config = dict(
    activation='gelu',
    beta2=0.99,
    weight_decay=0.11,
)
Each number is 128 + 24 x the weight over the matrix's rms, rounded and kept within 0 to 255. Layers, rows and columns count from 0. Numbers have three digits each.

# down: layer 9 MLP down (transposed), 2688x448, rms 0.032, rows 145-244, columns 128-191
# up: layer 9 MLP up, 2688x448, rms 0.0413, rows 146-245, columns 128-191
down145:085146125117124169100113099151127102156120140153123097062175108133110107125129155112110145082130122137131101155174151105174147127108181186121122116135129160159153159132131083126164120112133111
up146:125090088130119127164127089098144119132137159097151136094157116084114159142117087167155125119119175165101135117149131195149119108102146112148140132111175124162121152101143132113109111120119141
down146:118146133128151102129168117123132149120151118124120137101136122122127143155109119146133138111132130148128100126140112118103136105103122123164131098120146153133111139111136137130089139121145097
up147:161146113161152173130104124097116180149131123126121116183154172138141153141155145089134117166110110142064131119141153100115173144138150129135100124110130115149088104155127123091159123096082131
down147:094141111150151156143101181154060140048139129123117099104124131128161167143145112162107125108081111141130165161172169115098129123126127098115083129073162105169144149101184125136113142145187112
up148:130144093133113159110083118158087153140130154148129121096137178157121142135159123157156102128096119087113113121100132133188143120106151096141117110134143119134087142161188127129114126098139149
down148:100103098130159116159171144099095131103114145140105129118140094154158102121118102132119143139112164127124116125133131149085098157153139124099155159091091132167153108098134131128142137139102123
up149:156140126152110138147129134106120118118134150140152143106139153131152146122109078122104144160112105134151148133106130105160143065154160135151121117127072049106113163161155092118122115146123155
down149:120107118146140124106131170082144167137124070145125143144114136110105122136112134124138151147125178106142109125133096106161127129116117137154160112128071147143117086163161168101148058137177143
up150:154107124135107186138135133172155123135124122139139135129119095117108137144118132120111111165125165132132122141146166139145131124098153135132140175179141149169120114120162096111141122088134141
down150:130173126146107105137110145081144143137144116139136114114108098117143097113142120106107114109133172143153138129116112104119093139133112125127169117159102117080146102139078167121126120123162159
up151:101138096137184098099119117161159128138091145166131118125163150098144083138143127110133139160123103121109105106141075124179121110148173134157168167129122135141118111121171136126112067143118154
down151:119105121135128122122128092123131140153171180122145174092158108191144138122106153153111129165119170134132089156090110110127147110134148147116146159174168136122112122122103095153164146150091123
up152:163129113167117118118129165131116134116136154183101115119161158159127155130104108164122103162146108115132116098111116159143136169089156089173142108116137118130118131124116162121140105155132154
down152:116145112117100141092132097141132127117103134131148122136100101124096115173140133139096149130116151149127138176165152113085135096126124123141154132136130119087116105103116111134118098108135111
up153:145144134102080168126118170132160117089109090080082124164108141142152124177114108109142120132105158134148136161164113148145108157129119158132171139058130141169120122134158123101126125126106159
down153:130083120189143145134077127101182198184071132126104122155141108129132124118162144179135158146072126131137130182119157129061116130158146061097125137143142125120182137105108139127095139130138148
up154:103142115107126120130146119153123141118164136139175108160126116134165145130145153114150116133130115143120108171126123155111147115161111144131143155112090114139118130159146090145144124122158123
down154:146124139121159121133124087148141142132135144094154145119120143113123117132140129122121115105137107144146142100109112111127152130112123154132104113143139106096115134126124120128132143100114123
up155:124180106095097145115124152117144152093095117098142143153111100117172113140164165105147109118108147108085128120182117124103151145133140143147133163111175129160123085131143147140117115096116145
down155:115105129128115140129120107117159104107167135101112137111148160107133159167130116134133107101163096158127122179083115144133104098140091108111109157144130095104150159103144156127110096101118147
up156:149119141119131116110117116170137119111115093137109144115153131087130219117117162123141153113144129103100087176134148084157140122165122134123149137112126134126105102143159122128111102118124130
down156:084155098145093135160140137090143115130154135146152124133109143132151135124138121140154071180140089148105158103105152143154105119091091084080142113169128122130136140116142152149137171140151170
up157:105119100141109149178133174164108131119147084127158169123162140134142123103116152129115107170110135134077133105118129123120117159134116123147087116159138142151136089136109098143175108117153129
down157:159145138099121139087091127169129099109112111140117145127116155113155139113174089121124144154163077156099123171144146141181105141107130136130137144134136143124107152122114170135132140140174096
up158:156175095127093146139101138150124099099139132115117099108108147112134122143155101137105125145082090153129134125169133099134139139116145139131093141108115154146109097154111114097142097155126131
down158:121107140103120100134116111099100119133147095087118123106140156121130120122131124157121123085123110107139114138126123127158149102123140109188100156138124098109139129136136119163109127085118114
up159:165115114178138131118140137144091142089158118133155167107127104142154137160112134111126078128124177153089147077127139102135134101159113087133137142143132146162104128114195175138158158156129136
down159:104097189118132086147091110183161179164093132067118107131161138150098130187167110125141145128116109146154102130145135153158122047116123087133138109068107079124136100151014053126169134161142164
up160:132109119131119134154100074121129119116140118100153170108136135138120132135125146117118153144119148103104114140134119125126143137144170112114183151113083146209132093124092132120134142103115117
down160:128129131126135154125138125128164156144165118113137126137104136127155123118120114122136105157113115141134144129148108123155148125124142139119129128149108118137155140158130122111140105125141136
up161:139058101123114112129139102159146114107168143122124088171129087042122141146183126131085125137119099131138094183127109111118117126209172148175127204092090125131147096141129089115150096143164123
down161:139127150119099155168159099112150144155127132182149121098091152119106152143108129118163178150110154072136169108088143160138100152089085092139102129061135134109136057171120151132117189138121125
up162:170103163162086158109138119135082102114149127129119155168146113113120138153129080081147136145086160153124128135149189104108106114058120103160106172149175126126119146143134114082141106123144133
down162:119180152093121153106112134130108133165126106107121095125144128156144143131097143159144106141126096152144108095117157112139098145126144101120134117096129148087136113123111167117104110169127115
up163:105155111111157095152112097126079105119128118124114115110147113123140113119156135131110120135116129143117166124125132131144114124093151118139105150132112136136117116146152117142126169116126122
down163:143147125126167138111126146133125149127126130139123155148123104123130161109118116120122148140140147142154089130164124143161131142103120114119151138138104143118156124123126130118159150116130119
up164:155133131106140156176131149107130127114141120166155110186124190132120142178119089069142126134125107116054114157112117095073150190102131138150182176067147135153065181122128086118140130093098110
down164:120160122088141083077069134192148112131188100138190114086074128168103149160158085157179143097128109112147156191143129142136164105137128085150122131115185130137124100153131072131145092135065079
up165:135136130169146120136111157135118157117127113139092104111167133140126091126145137132105161162122107143101119089123153151103137154177141110147125132138182080164134149134137111094144112112116117
down165:142095124095123131144164118123114123100150149126158133120124118125156128121101139111130120134133129126139123155124145124142107111099112135104142117116125139084122142109134125157097174156151141
up166:143100136164124167166130120142111077152102079105179157104161163149147190126140065120109095109090139220089151146146198167157151132089119089126159091120153122145100122157127095088173122141144138
down166:179185119112144119114092157089127184115076118122107090099157169118137109137118192136172090151171111136104138133140091167141088068136080120117097071143121143154127135158148114130086109163129179
up167:168141116180130110145104133092146116121164150169104107126161141102137098141133118151129139120110148123159117126130127130142124117160136123144167144085164111159132169129126138126145141139089159
down167:130117119122137139134121104109108116121130120139107125109111102117114127112126125130121112131140121182153103158129111126164118111135130110131138118119103132129097126133153137138137146110118134
up168:147126098176121133152162113092080154120132125106128085153138145090117154114127114136108146157143150138129132112116104152086105153125142132145169132145122136118114108145130131123160147084145155
down168:082118130119164117122118163146130080127111135124121158078165106155119118134153126155058093125146148112126111098103150088185111143124108127155135106123154154133114136175141146137121120144098134
up169:154119117161104148117088067154074117125144133163131147136124128130136163114074105132119103181115096127093111121123093126148134123126135118149131140149098141120113125119143119120129100143112115
down169:113133133099122169079118130129150107135165156121131132132119104149129143153134123146131091081172108120148119134106147142103129117087138151116144148137175138102118118131116136120118162118133103
up170:120114140149097176153115131130117152127133169146125118115138165087114138120109141093061087160125134145104098150125125158114096132131148097148133135118095132157111147131130098128138110110131134
down170:134115144116098110141110113114130084156124100130132154130142118136176161130157127144139096150128133136114130102105135156085108136155129142143127115142147141144121076147124140120109135147096134
up171:124114095141132153145116120109124215086131166141135153115161117136132157151153110147125117150119148125128136159139117158107117125105181136132111135174083150157131157132155072108148139077133160
down171:095149153138143132140124153125155137155156105099143126120141144172150116146174132183149095154140112138099116092121111125171091109163213184114136123128061161054135128121116136132079142134129184
up172:149124129123128149110124129143134115123122143131139133114169169135125123170165128138137133109111108139152127117137161111115132152104135148146138142120181132139093159152129127121138107090106115
down172:120106135141143119142096115157135114134130101137135125122139094136129129145117153116127113145135148161129132118110116113132142102121125141117134135166122122134156128125169101125118132121139103
up173:121149118176118148117114137144136144096135127116141141110166133135126136123132137144136125142119151137084142150143145117078116110130134109140146150102110158128104113137143095146117119126112137
down173:114105116155119123131138155075150110118118127131112132132114114097159160134137123094101121161145132151140144121147114164121094156138128121118141128117183156110135152120102120128087123095139127
up174:119131150107108145144124114120115141115179161120135124119178134142161126124117180092130134128133162128109132120118144105103094149138150131133128144162105088113103114169132080128102138121109131
down174:134111091143123099090166108138124123141103104150140128157097139145113167120136101130130107110150113130145138145132131117135151114132122105127133152101165130092123125105129131124125135108142147
up175:145149101122103132147135110143099145117096119109155144144134165154135134114159154135106126149108105134122129151140068129134118146144142112108101125115152167161114138124099077125134152160167126
down175:187156150133103137157157094145092129183152136142073145122131104112082116127073110115140193133112100098111099088110123113144140164105127134164114183105137091107146079095137111144143139122125101
up176:130078138107157177164121084191136111108091082169120138122137082133151109138131092112117109153089109112114123160149100142094129115122139146114133126131152151154115159130172140126152111140091155
down176:123153126107122132124133143092146149142121160155136098148111161136106127148111136110121130108122097125144150140122104105128129117122104094165125131139105092089087109122118139136130110101136131
up177:117125126112117155157130061191131146122161146100095087123134112109151149127107160156125154110156103121164120136107149133135135151148150096161144105152102098180118122137135110067133120120110142
down177:127120156184125179130137172144125132091127134136109146120164133118144173144124116085103145128126126114126117121074123108090130097161115078140112091125156147111147153112137116140096107152107191
up178:158101135113095129113113146114095130123096125097108168119157109143135147128122105071074100130106116105089114179120119145164145125189142145130137110144159103104101130126105091121153111094085135
down178:080111136120149132131154093118139121127133133133153129156136109132106096165128124109134125129140116161172121153119107108097122101111117086128123142090130127141108126157136127171146096139137096
up179:163109160084147164138126157160128097152107094152123164126150142105160134153108102125098148118140131150122118128137128105114113104138108121143174148129132097096158132137077121074141142155103138
down179:138125122084124162099121107103102101174168200125117115124132132119093125068114195115166107140127108142150146138135114095151151114131118154123135080141160072175114171154126133086133086079113107
up180:107144094109133128133100114117101119121135122157144159122088122143186127174169123146131162153122132152113096103145111171144152120116152090171108163133130081131155140174155113108143141121144134
down180:125133162159077192143146134128126179140093115118112103128120074106149091129091143174118131112096149170170075095162147162193133113100091158100106112162107142113176141114138127111113136108101158
up181:171113124143060090134144174123159121147104123146154144113120193145106104143104120141138149154118132091153152118131173121112146161124147116137136147088129156126129127152106127110150125106141154
down181:130119117135157172137150111136129138135140090119095164094122147111109150124171096111103126136104124125139100134111118126111158121094098184132148104150125098166109176148151130129122160098118106
up182:144138128152142148124111111150136127154110167163131101136127129146158146099134124126125103152120116160118112104116131075136128108124143111120103151103133134138125149185111118095152139123135128
down182:140128138131143157145121127088134138128139088163131131153129082135139139142108130144131151144137125139109107118105142139126109113097107109159131124119117113112118127120110123159140089149128159
up183:121179116142104126121135140118121178121125159108156098043100069114144142120120144132161117124131114109138144112122133098135113125144109141148150151152113131136126127129149132142121098126089135
down183:107125137101155127148112129121100131135159112137116130135145146138097122113114119091130140127113131145152121116118130117128145125110162144108124085134127148109096114142152110097131128097153119
up184:163176152125142152173113151152115160123092103124100132132137161101156141128156142101111129156132092163108096162145113158158151147134161168135128136096118173117121115104148091131155113134144156
down184:154079096108135116140121150148160158156138134120171135183097163167100105100168119127143126118144114173165143096133163119112100095074108098147172124149085114110071138097126141162118136121115138
up185:121152147103113144107085137150146145119112115143150146166152125171119106146100123147154138124089149124144111138130142094088177127099147109123131150092116158171132110102133131130144113119125166
down185:110133080133126121122119115145163138159125120093113127118125156110157121156126085132119114095152134125145118103133122172158091130123096112136115106123157090103149100125105150130118126122148125
up186:133172095136102157195141146144101105121146116135127145098157154100133137148148150117162063110131135086166116145195102136107095131121099120123137123081149088162107176144108154106142119127163149
down186:143158118174125136121134127124124168161131126154100148126112081150147170124126186155155118124115137170112141088117158122058134147153130194160118123154127155117114147143094127167156190168130156
up187:145135126158086123122089148128107141143145121152122144096107116141140133146102116105094098133116134125105096127116123130154136144129116108142130117087105159113132106122139169137135110106123156
down187:127088125123168117125124103116116139170146100150131116085140118125130131122112130134137151159171168149143125131112218077077145122143139174065124112164118130111119132147128117120136172088122142
up188:158083165124143126130083090116093124104103118126144131159129109123138180137117138122126124130131158137122108148115139123098144131096126156119143107101127124113118106158141126180154124159100148
down188:139127128131121154076140122126153128123128061136107132114172126110154100143134142128143129102154115133150120137115121170175092126134096117113127141119122148108147153130113106086098153138109132
up189:146179117123117128135107156117127171114162159185120059126153090121131140097146118110117104115105158122155116106124117119104122165118147131116124141104103117140126138143108149150116148123131130
down189:074081123077155147127157141127141111134118127162131115117089115108076145174135131146142171103202116141138132120134153141126146097120114147123098098131200146117142104114167147099094123102149128
up190:134155101128145102161115141108158160115142095128112142120124122098116146152086110143117129164108142110087105104118125096170098132174141107128133120173131103153118113168107128098148103127132166
down190:134142127136128147185129105117141142151118120097158122124136144115126134111148164088148142122125135148139120148112110086113126122081155159145134126161104119147121121115133109136117140145095157
up191:181131155153092149126136079143094094118125132110086162097129102112153123124121131141126127119111090132137107130111141138142103144139129115151154159133137096194099117161125133088144136116110150
down191:119138130161141156112123162141127155111119108136123131129144134131112126115124113139140096088112149114178113095139119178145131147120118131095138123158137087084137114092118120095114120138164133
up192:201113051098109124141083137147079145114066144094168169097161118097131103125103065143121102178128127093101100125122142206104121140144181115168086110133110083141110143142215136109141073094066156
down192:122111161104058129111156167143120129129109164172157086135111143152159135105124115123169159148122129102132097144137134121127122147094117165118138124105143118100153119114134068132083185104152156
up193:141110128157163162113109181107138219141070116138108088162152158105122152135105104153155041110109094073059153114162112143134116183135177123138113139098134112143135105136135147103125149116126126
down193:090114113133120135092127123130129109105091148090102113128111156094139109081112099112153071172145158136116049086109124118114128064125113168137132131131082098130170109139153099080107151150096173
up194:146143070131146121153111161127130134121165144167157082153121100112143141146143137139130099130118094122108131113154113104156174141136176133149117119121135129113118123120147103164097137102142145
down194:097109137156157119125115107151155105130127096122148130114128126143112108122110135121158150098165122122144145132122149172126122126126118135112123115128131095095147126101162135152110091123111082
up195:151115095121131133121154134117076126074013131124097156112117122150161161132163103121137105134094135100080097138161107133132149173172124151141089124121153107175106116133175163089108092122162146
down195:160154123135136115119068136102109158101140124093125088122153171171144105116117123165141155122111105136111130086091124098137114115093120089166138116144135133123096131173133115147117147101172163
up196:162094124108120141151157129113077128167189104099091116182130129112118113153160117132120102134110100169128099097137113157113175156119130111135138115111103114108078100138143101162141092120136161
down196:179153147156145146093121089213157135106168175120124072131120124128150114169121110160161116150103193120143121128088087100123079090122135158101149129101121142107156141094110141146136106138105063
up197:126140083134150105164087142069044134128118153082118094098154134140159143089158154129149111171099120131132144116146142104113084170164153106151120118142138122129101175124168109134145137109087150
down197:141128156111152143099143172128146121123168130098112140095132104128128133128126070087165148088146129126095098159206140129131125165118159173140081134157150129169114083110104126132127086148167096
up198:134119153117119145150130167108094132134123149152132154104119147112137144120126133111164131120127136107090127117167121100129122104089151133147181116136118124160120104153145098107116108099123147
down198:135156126129107139130132137128140123120131142139144111120123128126099104142125117161124137131129113116157125109126150116134110130126115114143090117136155125116139133130081132108125102139136130
up199:142130131094131099123149153141118174120114170105109107109177174089145169168121132098127139144118155128125112147122178117132122158139099088127158122137135076136128102136116155050150109137137143
down199:101175116130117107141152150091117131153121130127141141148157121128120138084111176128185120148130162112145167112100148130153151122134129161122121116139138128186131190104143145155110097103149095
up200:130114136179148145160127132134125103119163142136130123124153166123129160148142097137107146176105115139138142111151152149074141117142131134138098105116160118150110083144235107193171138134114141
down200:126144128098124151107111147155117149096107144164167066141115119152142102102142199085093092123144127120111118138149157122136148139134125132130145104136080134130133117128103130069125136134119051
up201:142184123148143164162114131109160143098166090142134115136165131117157133156137111177116141128159137118152110136148134120172136120152149128130134186122131142113105167113150098105131109157107112
down201:163108132150133173139101131149107136146125140147118151111142157118153086128137116119132141128153132154131122086159165146166140143119132130088146139127135157118107103123148152115138133147152143
up202:133139097064125090124142098094177102124099141093086089099164164155175126118115090150111140135107091105164090160127099187124138148166144146131131188109112155105127104148109150129130110131111127
down202:143157134169120144126110150156085143154204098107151185131101105150137099119154151121130123138149127099104133072139100074128113141079149103166144132097140106137146132116131106100133121086128096
up203:159141093173166142133129150162123102108094133111141108132121104171105091125129078130125080147130104121137108088115130131128108129150139116121111156115129183148132118132143150142123138165127150
down203:121131117151120111136129100116166106141130151130158117112150137137154174146141135131137167151127138152115149116159128112147147096142129130089138134149093116085159172144134109108134121104107130
up204:130110131123141159124107128134100133138095098141133095127120122116128153134096115140103100111139091141098104167156107152180120108153128139130135125105118091127126123142148129137140125119129130
down204:154123128127121157122152125129161118113134134102105110096151132145102131135153139147121146122146142150084097111139133118120118156142132108108153129122145094125125145133146134116125132125150123
up205:128091121157158116107123139124178102102107100138128140149148117144131137168100119154130102120115168156114157164151134113121166115157127126142173165070114145120117103176140126141139108093114162
down205:145113120113083134137120174091145129145129176155126142137124142120174094146130095105174134168127156104152127118114160092105100137139124120166155138131101135150120103140154123140114132105128141
up206:147135084178146162115113152091095140114116137131111128162146141139138152120159094128157109173109128122086139142138109139128104163089143089134166123110124114131110147117103144160146142127113167
down206:148148159106133110132117078147107110093113133140156156100154170094092077109103119153135107106140131132133155154120135087150175148173175127067171136112088165133113123189095144122102100153092073
up207:115122116076145127186129141153104159121161079097125089095130108106132147140199102152141088122124107106143100130137142132127155176159127116200176109110105153200121140149153134139138108112134126
down207:096120169075163121106123141132133114138101132099123142165167133163117150135157123116104119122134115122161130152113116143143126098121141154112124128121122132067123116117109111138083126132095084
up208:089124142103102134166136131134135147081116151116137134146120106133151155122144135090075124124119143194103106169157159122086121124104106156125106158113137116153103114132115161126119123100116147
down208:168087128111152163128121095111137094148092157151169106144130102115155109150093158122151146158111142063122136089121104139145075150130138090069172130083078131133116103135145139086113136144126149
up209:151164120119064121129117114114098134114121153160099106109102128143161122133130119100056102185129115114109095099136080151150112126115124088144115154179089060141134099113184120148120136140156137
down209:113127134118118107139112138119118135123100130089155121080133133146098121120151124161134140103142127110131127132139110161117104128129070140114120131123122163140104131126139112087086156136144154
up210:136100099102126148139117092156077127092131126114115165116183150142136117105121155136116107129100105134083123160158078140146146149094159153122153150121127120149059125161120127096129099146127113
down210:094137123173122095134167130156144129137137111130116151096129161128095129116079102136164115097117109133128086151152084102138134084106087110107134103122143185125158102094144132114151087142085146
up211:124126141103159108147159130139132147106121158131163110100118121158127105119142131108134154109121114128124109146103133114160132134095190092174138133130070107127112178139105093142121120148114147
down211:137122112106134139147137106093191097163157074131092170142095155141142117138106088144116149145157147157098126163122120136109110113106123098104130141126139132147152095152117139109123134109112097
up212:129152125079085088124096132149083137144096133136118128141176138181138145136098125097125097159133114112099145125163127134109138158139111118124142168097082182159127153127142088113135127096142137
down212:097148106193148133166118123086125129143214090111148123140103132115117121144096127160131141147132114140136107092154147134138096117107145146144146174110139103108126091116092174109086130164114146
up213:138100154151154093123153123118134144135124127138116147162154154143148103100098097097163092159145133097133105086133138096131152142110141113113141170155137145153114150140146169138124106134108138
down213:155117136133069155143118144122121153150135158092124121137119149105155122100137148157124123155145110112090100136152119151084119132156130125144105123151132103159101125151125117147129164115142143
up214:152120093149081136157089127145113155128125136121112102148107159127135195128177122110089122137124112124146155153123137145093133174105144121123148142157125078112097104144070145123148174186111131
down214:130123121127133168079150124172135069087134086152122160156153099136138079128069108152069118151137130169125135159107124094088119080103129079092130153148131136110081108140154133132135142123083111
up215:137133081123142140134117147130115112095108131153155149049120121099138186104119102099072109117158122143067127075119097107122133135129115138172124135151108115142131155166180126148153129138114110
down215:153150126131117147135103076134091174136135110098069129148140128125117104132131128147178167191109118117199085134112155151156112145169121086075168098087152154136110121082104094063146102093144167
up216:144206132141106151141114127148106157105120150137118142138172114137160113126146132129120141163111108149153080140116130117128138103166136128107117111153120051145135142133150093154118117126138124
down216:112093161145193122133145115131154110163158133172108104125134166130114119137095122138114098079155145129129144142136149172124116171096084104120151155096159105131211098105091134171161129091136140
up217:144084133217152130129114139090142172102131115101157139132118158120117139124162185130141134110103107111145118099136155139106158128135135087153099152081154147111119168146139126117115110116048140
down217:123156110091162138148115137125182123155142117107099141061112107092125127145115115119133152144139135133142093087115166113126120160122156125137082136099130125143102136160121085116108151126105120
up218:137142130099133092135114125138148142113078120147127060110125136188200111130149116132137091130073157135142106159174162142175152111205109131127159137107124133166107152162122152099180139061110150
down218:162148076176093122108151094129112131119150097109136135164134151134119110127168109155150130106140144188094111116103127139134144120113138113134122105122156106164147189132136125157154092114117110
up219:111103137154131130123121138119131131107132129154110117118158154121123119095155115155129114165109129103061105142103139140159133123110127119135150146130129097148109131144108126139114129144129159
down219:157136114146134152129120149117132104085099150149114152106134138126167128098107123108112138145120117107130114152143121122113123075152119155119095136132105139117127122121153118121142144126115132
up220:143148105154122107126105130149121141122133123162162106108149135145149130115097140118102151125122093149111082116107109143187153150112162107137161117115133124168118120146133123135121119123123125
down220:112115149100124144139138135122150132125124103121122120129107117086181132138146105143144136119095136138139105139148175140107128152106099149111096102122078097123135139130092164133128137088128176
up221:150141090159120134162186123148123074132109108115124128176167147131142138124142127096126095132117106167080108156130177086087105089179114155128139165139117091136140132154134100105138134128108159
down221:181134068146146106108105133107099100149110107147141133120093133079112083082099097114085092172132169128145093158106158150125146145148086120141150079119099130150132138144140135123123130128133116
up222:156156117136108198160126121145072146095148141083134161119133129181118156166153095122150120137116140181133097146117137126135126144143139112145113137139119122121101113144178133117171111138106147
down222:069147139133152120146102099131215168155108106119090113129181129121143188189167137116091106176131148135127146148060164138152092127094151116075167090144134077093091163130127111108125131111134105
up223:179130148167118159136112089084114128115151097138179131134137147160125187148129174147108126144132117198122089097116145116111163143109104153135183190155107100169070100172100100141183080126141149
down223:091127092092170129177157154090145102093175074149096133140087131140121112102139143145134172081149167143111212132174183152151060124105083172171086111123136123067124101124137169107090100093146090
up224:132123135095134152121111126089110133113088125174073145116152171094197139159152121101098151134121174104104106167180130084136163141146103131141145160165102103143103172160131087113148142137094147
down224:138102111120105125104154118095129119142137151107090118168091120104166100118113142116085091171125132143129102142117127153120122168171155138163099112135109104121117119107128152097173121124110150
up225:153090117128125167155096135130115130132117121137164131137124105133143168161160111141079109172134102168130112133146141130117106105148119099126164146107109131136093144173148101112151116113140143
down225:096158130098173106112152077132133078149178118142112101144111141116106105146134097129152135112140119109117126083116157157141140139130152124140113144154173157118121112152111165135106126097141154
up226:121104107137135132163050153134116153121160093158106117150105117104109116187102131153133133171097060129168121164142118157116131136137125178114145143114092145136111129149119100148122107153114131
down226:146112181108091098118159118130113156130129168132114153125124159158164159106123141129149162153121125120070135067071078078143126139126134149130134124128118127078123138104147168138109139116100114
up227:124131118112127136143130119109122112108128115088130107146172142126133156121113075124086093127117151147088140132132115175166129143128110139153146170120146136129112112169156132085152140116123150
down227:116125132166115126128125096104107123100178167135132129107152132142160106141119150075111117147118141145096133122108145110139112147124120110136095093107115122112110082176160103057175138162191141
up228:105139063117099081146100097087092138124131102138129159132113122102133136116191121123155111120141142141142139111103158139105109188125117157169121176155139132168103097180101128108161126110129155
down228:115129138086149126157113141208171131134154084145106164139120153140147181077123122082109155117078097170161128117128090150121117093128149112155154090101112137123175170134110148158152157150144136
up229:129174120108147147132141137130123151101152118137095108139111123154175109134151125119110137114092111135142100171149129172150150139142162143169134119079105090116081157159150107113128145161134126
down229:163122127114112125117123125120121105116138078101143129074128131095110137113125145136110112088147121108172117117133093090125127139119144126110144127147109152145141177126146151082123119123104099
up230:123135141181101144167092155103121128067096169121119100140137166140124147142158123113154119159133185133145140121118155118119094148165134131122131154129102086185117149154114133106178181147139142
down230:112109101110163128098122146100084172102131141159091128112087102149148130105111162129109114137114121125138122138201097089135174114139130088136161126132111102131109123121113119122152108102134136
up231:155187102121133234164085105079107142128082112109134132146139162121146137147145089150137144155148116087155060147149159125090116151030078118114131120084125139109120144126133150118121116085131146
down231:098135115106128131148121124133131109065155110121136121135139092151094167137113056106093153106156112124088192145136158118155137140157117134146181161116134084153168110158141137104134155190132153
up232:172107129122151094122133126111102141124119146122142125127132145129189140134166150122110123101117169126150078138142118141156142123137166137117147139098143149110118136148153121121110135144140127
down232:152119126151142140115144144124133119126151110105102146109124161118126158142124101150132129093096165159122081110126125116125121090126088123142132099121112138083128133122132144096135141082119158
up233:107129118071124110125127140145110131162103172130102117160163151135115143109079148093099089130126144161140083134109154167131149113129161133146160153155105128129129150105129138122102126120103132
down233:149092107155087133114105093131129126099168095118135113134125155148105113141138112114096144155161104099102145174157114139139112138111132127114105150124119147122128143106124145135132122099116120
up234:113133098108113136162134152098107140149101133131090103162115121097131095146139118150112121138113145154157090113145142160165147162132129148213130203162086165140147170128108141160165103116095171
down234:145177134195135114096124093149123102158154085091212118084092109168116112143098103112088153163148124204091135039145113104085087083131161146146076090114128198118156065102180113202138119164141153
up235:153151124098124151141145144137111115087130148166111118129101126121139142109137132119142146168106130128089116147120161113140124150149168155164140141166151108178168126132185134049124125092191155
down235:081108181144137124102116122163097129143134110141147138108111099153104135117129140106124129083158113142155130145128164142086138153069115174112075133118131089069119124144128146100115145131117143
up236:180133107145129149142106103103125187078140117121095098153133124115188136151118133091132128161133150205119114131141159109134133140121132143144126133134176144137082106141152094141128069127133133
down236:123110115126129107111132155117137110174142134130154148142131139135181128120157110142172147113102151140117155156105086134122129125129126123158166162122151140133130112126115113129119136145108157
up237:129124102128123122141135156110118114164112132111124097128156175101145129145148129104099154140137159129168128135136142106122138144131132194135182151138091124117122124141119121157100136118113140
down237:122128159135132112118136124126107120123128119119096161119114159129116104108113115139106151115130137135124119151123164105143154133130109117124122115139155137107115138129128154099115126115114122
up238:108152100115138131179129101120110117136122143126155141138129111123161162154173132119170092149145119135116098089186131124139126104118135119164135173136142147124099098171126136144108133128148129
down238:163126092131099136128126143134165140109135108114115121128134157117161102128137101162136138109144125135111112127132142115147164151137145133094105122132161113106109150107150131136116136126134169
up239:163157124150141148166112146091121134104089131121114122117176123138173125134126140169120161156144147128115147096129143128117134164103124169148114160111134114105096129134171210128143132131089166
down239:093125146123121098089150104170124088159159113158112118131149152108129149160139125125115100138154127123135125156087145106144138103160139125108133123110113126148151159127155114142114118129105144
up240:166108100152166128128118161114135163095108105123155121142127147091138127127145124123125121103131139115089121129171125108074149111115134126159115112130165111151132148160151103133105051099135122
down240:108139111130168108116119105091159106172141099125150134096114122097137119127126129122147125128109128131101113135123129160140167135091105139137158130152147124088144159114148094147111135142101127
up241:138132150124132145137084096162164129104099124153142106143110123131138114139111150129110101135117113098125111135129123112150164135114125192125155122138126111121125123168101113137120096106138147
down241:118107138139135129088111135190144098138132166122159142104153162152155181167132163126082123136132094160163124115126149134127114190149095102150122138157138128121123090120165135138104134181112082
up242:141123058108101108147130066149159158108069121084164119155135096064118102141115160135167167124127118116106102133141107119133137138146144138163146119139154150124084110144170105149137111087123155
down242:130120167129162168115117152109086149144100114134068176090130162168106169128201150180124172096088176122135144113164111134118175197149158209095126136098101072130150179150093140093148127139142107
up243:113160099144145152148146150112125164148128084135141146109132118126143154105133095139139166132083118158164120108132115138112138141116118122168139118131101132127133138108124147149132120093122147
down243:145078140125167118109115095143172110112118140125144127096142161136109115145115142131123106122153082117110128125133092140124157106118140071116102117114129130122127106146136114142128135149155093
up244:136198140137144153146124130148121121103155147118111086150128143144152118125125113124143096139113174125137132132133109091162117132155143110135121147140107117110124137136105114101130113185143151
down244:134114112098138134119109100118148096172139116125174129119113153141134084151140122197137139150140141109127104107134089118122126111141171098147117117188120122180124126115182105135102132127145133
up245:151163125163151163126085152096121192066139116136074109156155094139127145107157111144131141089114112172128139177157116127103164114142125162142130145115112118141092150109139099139138144167147166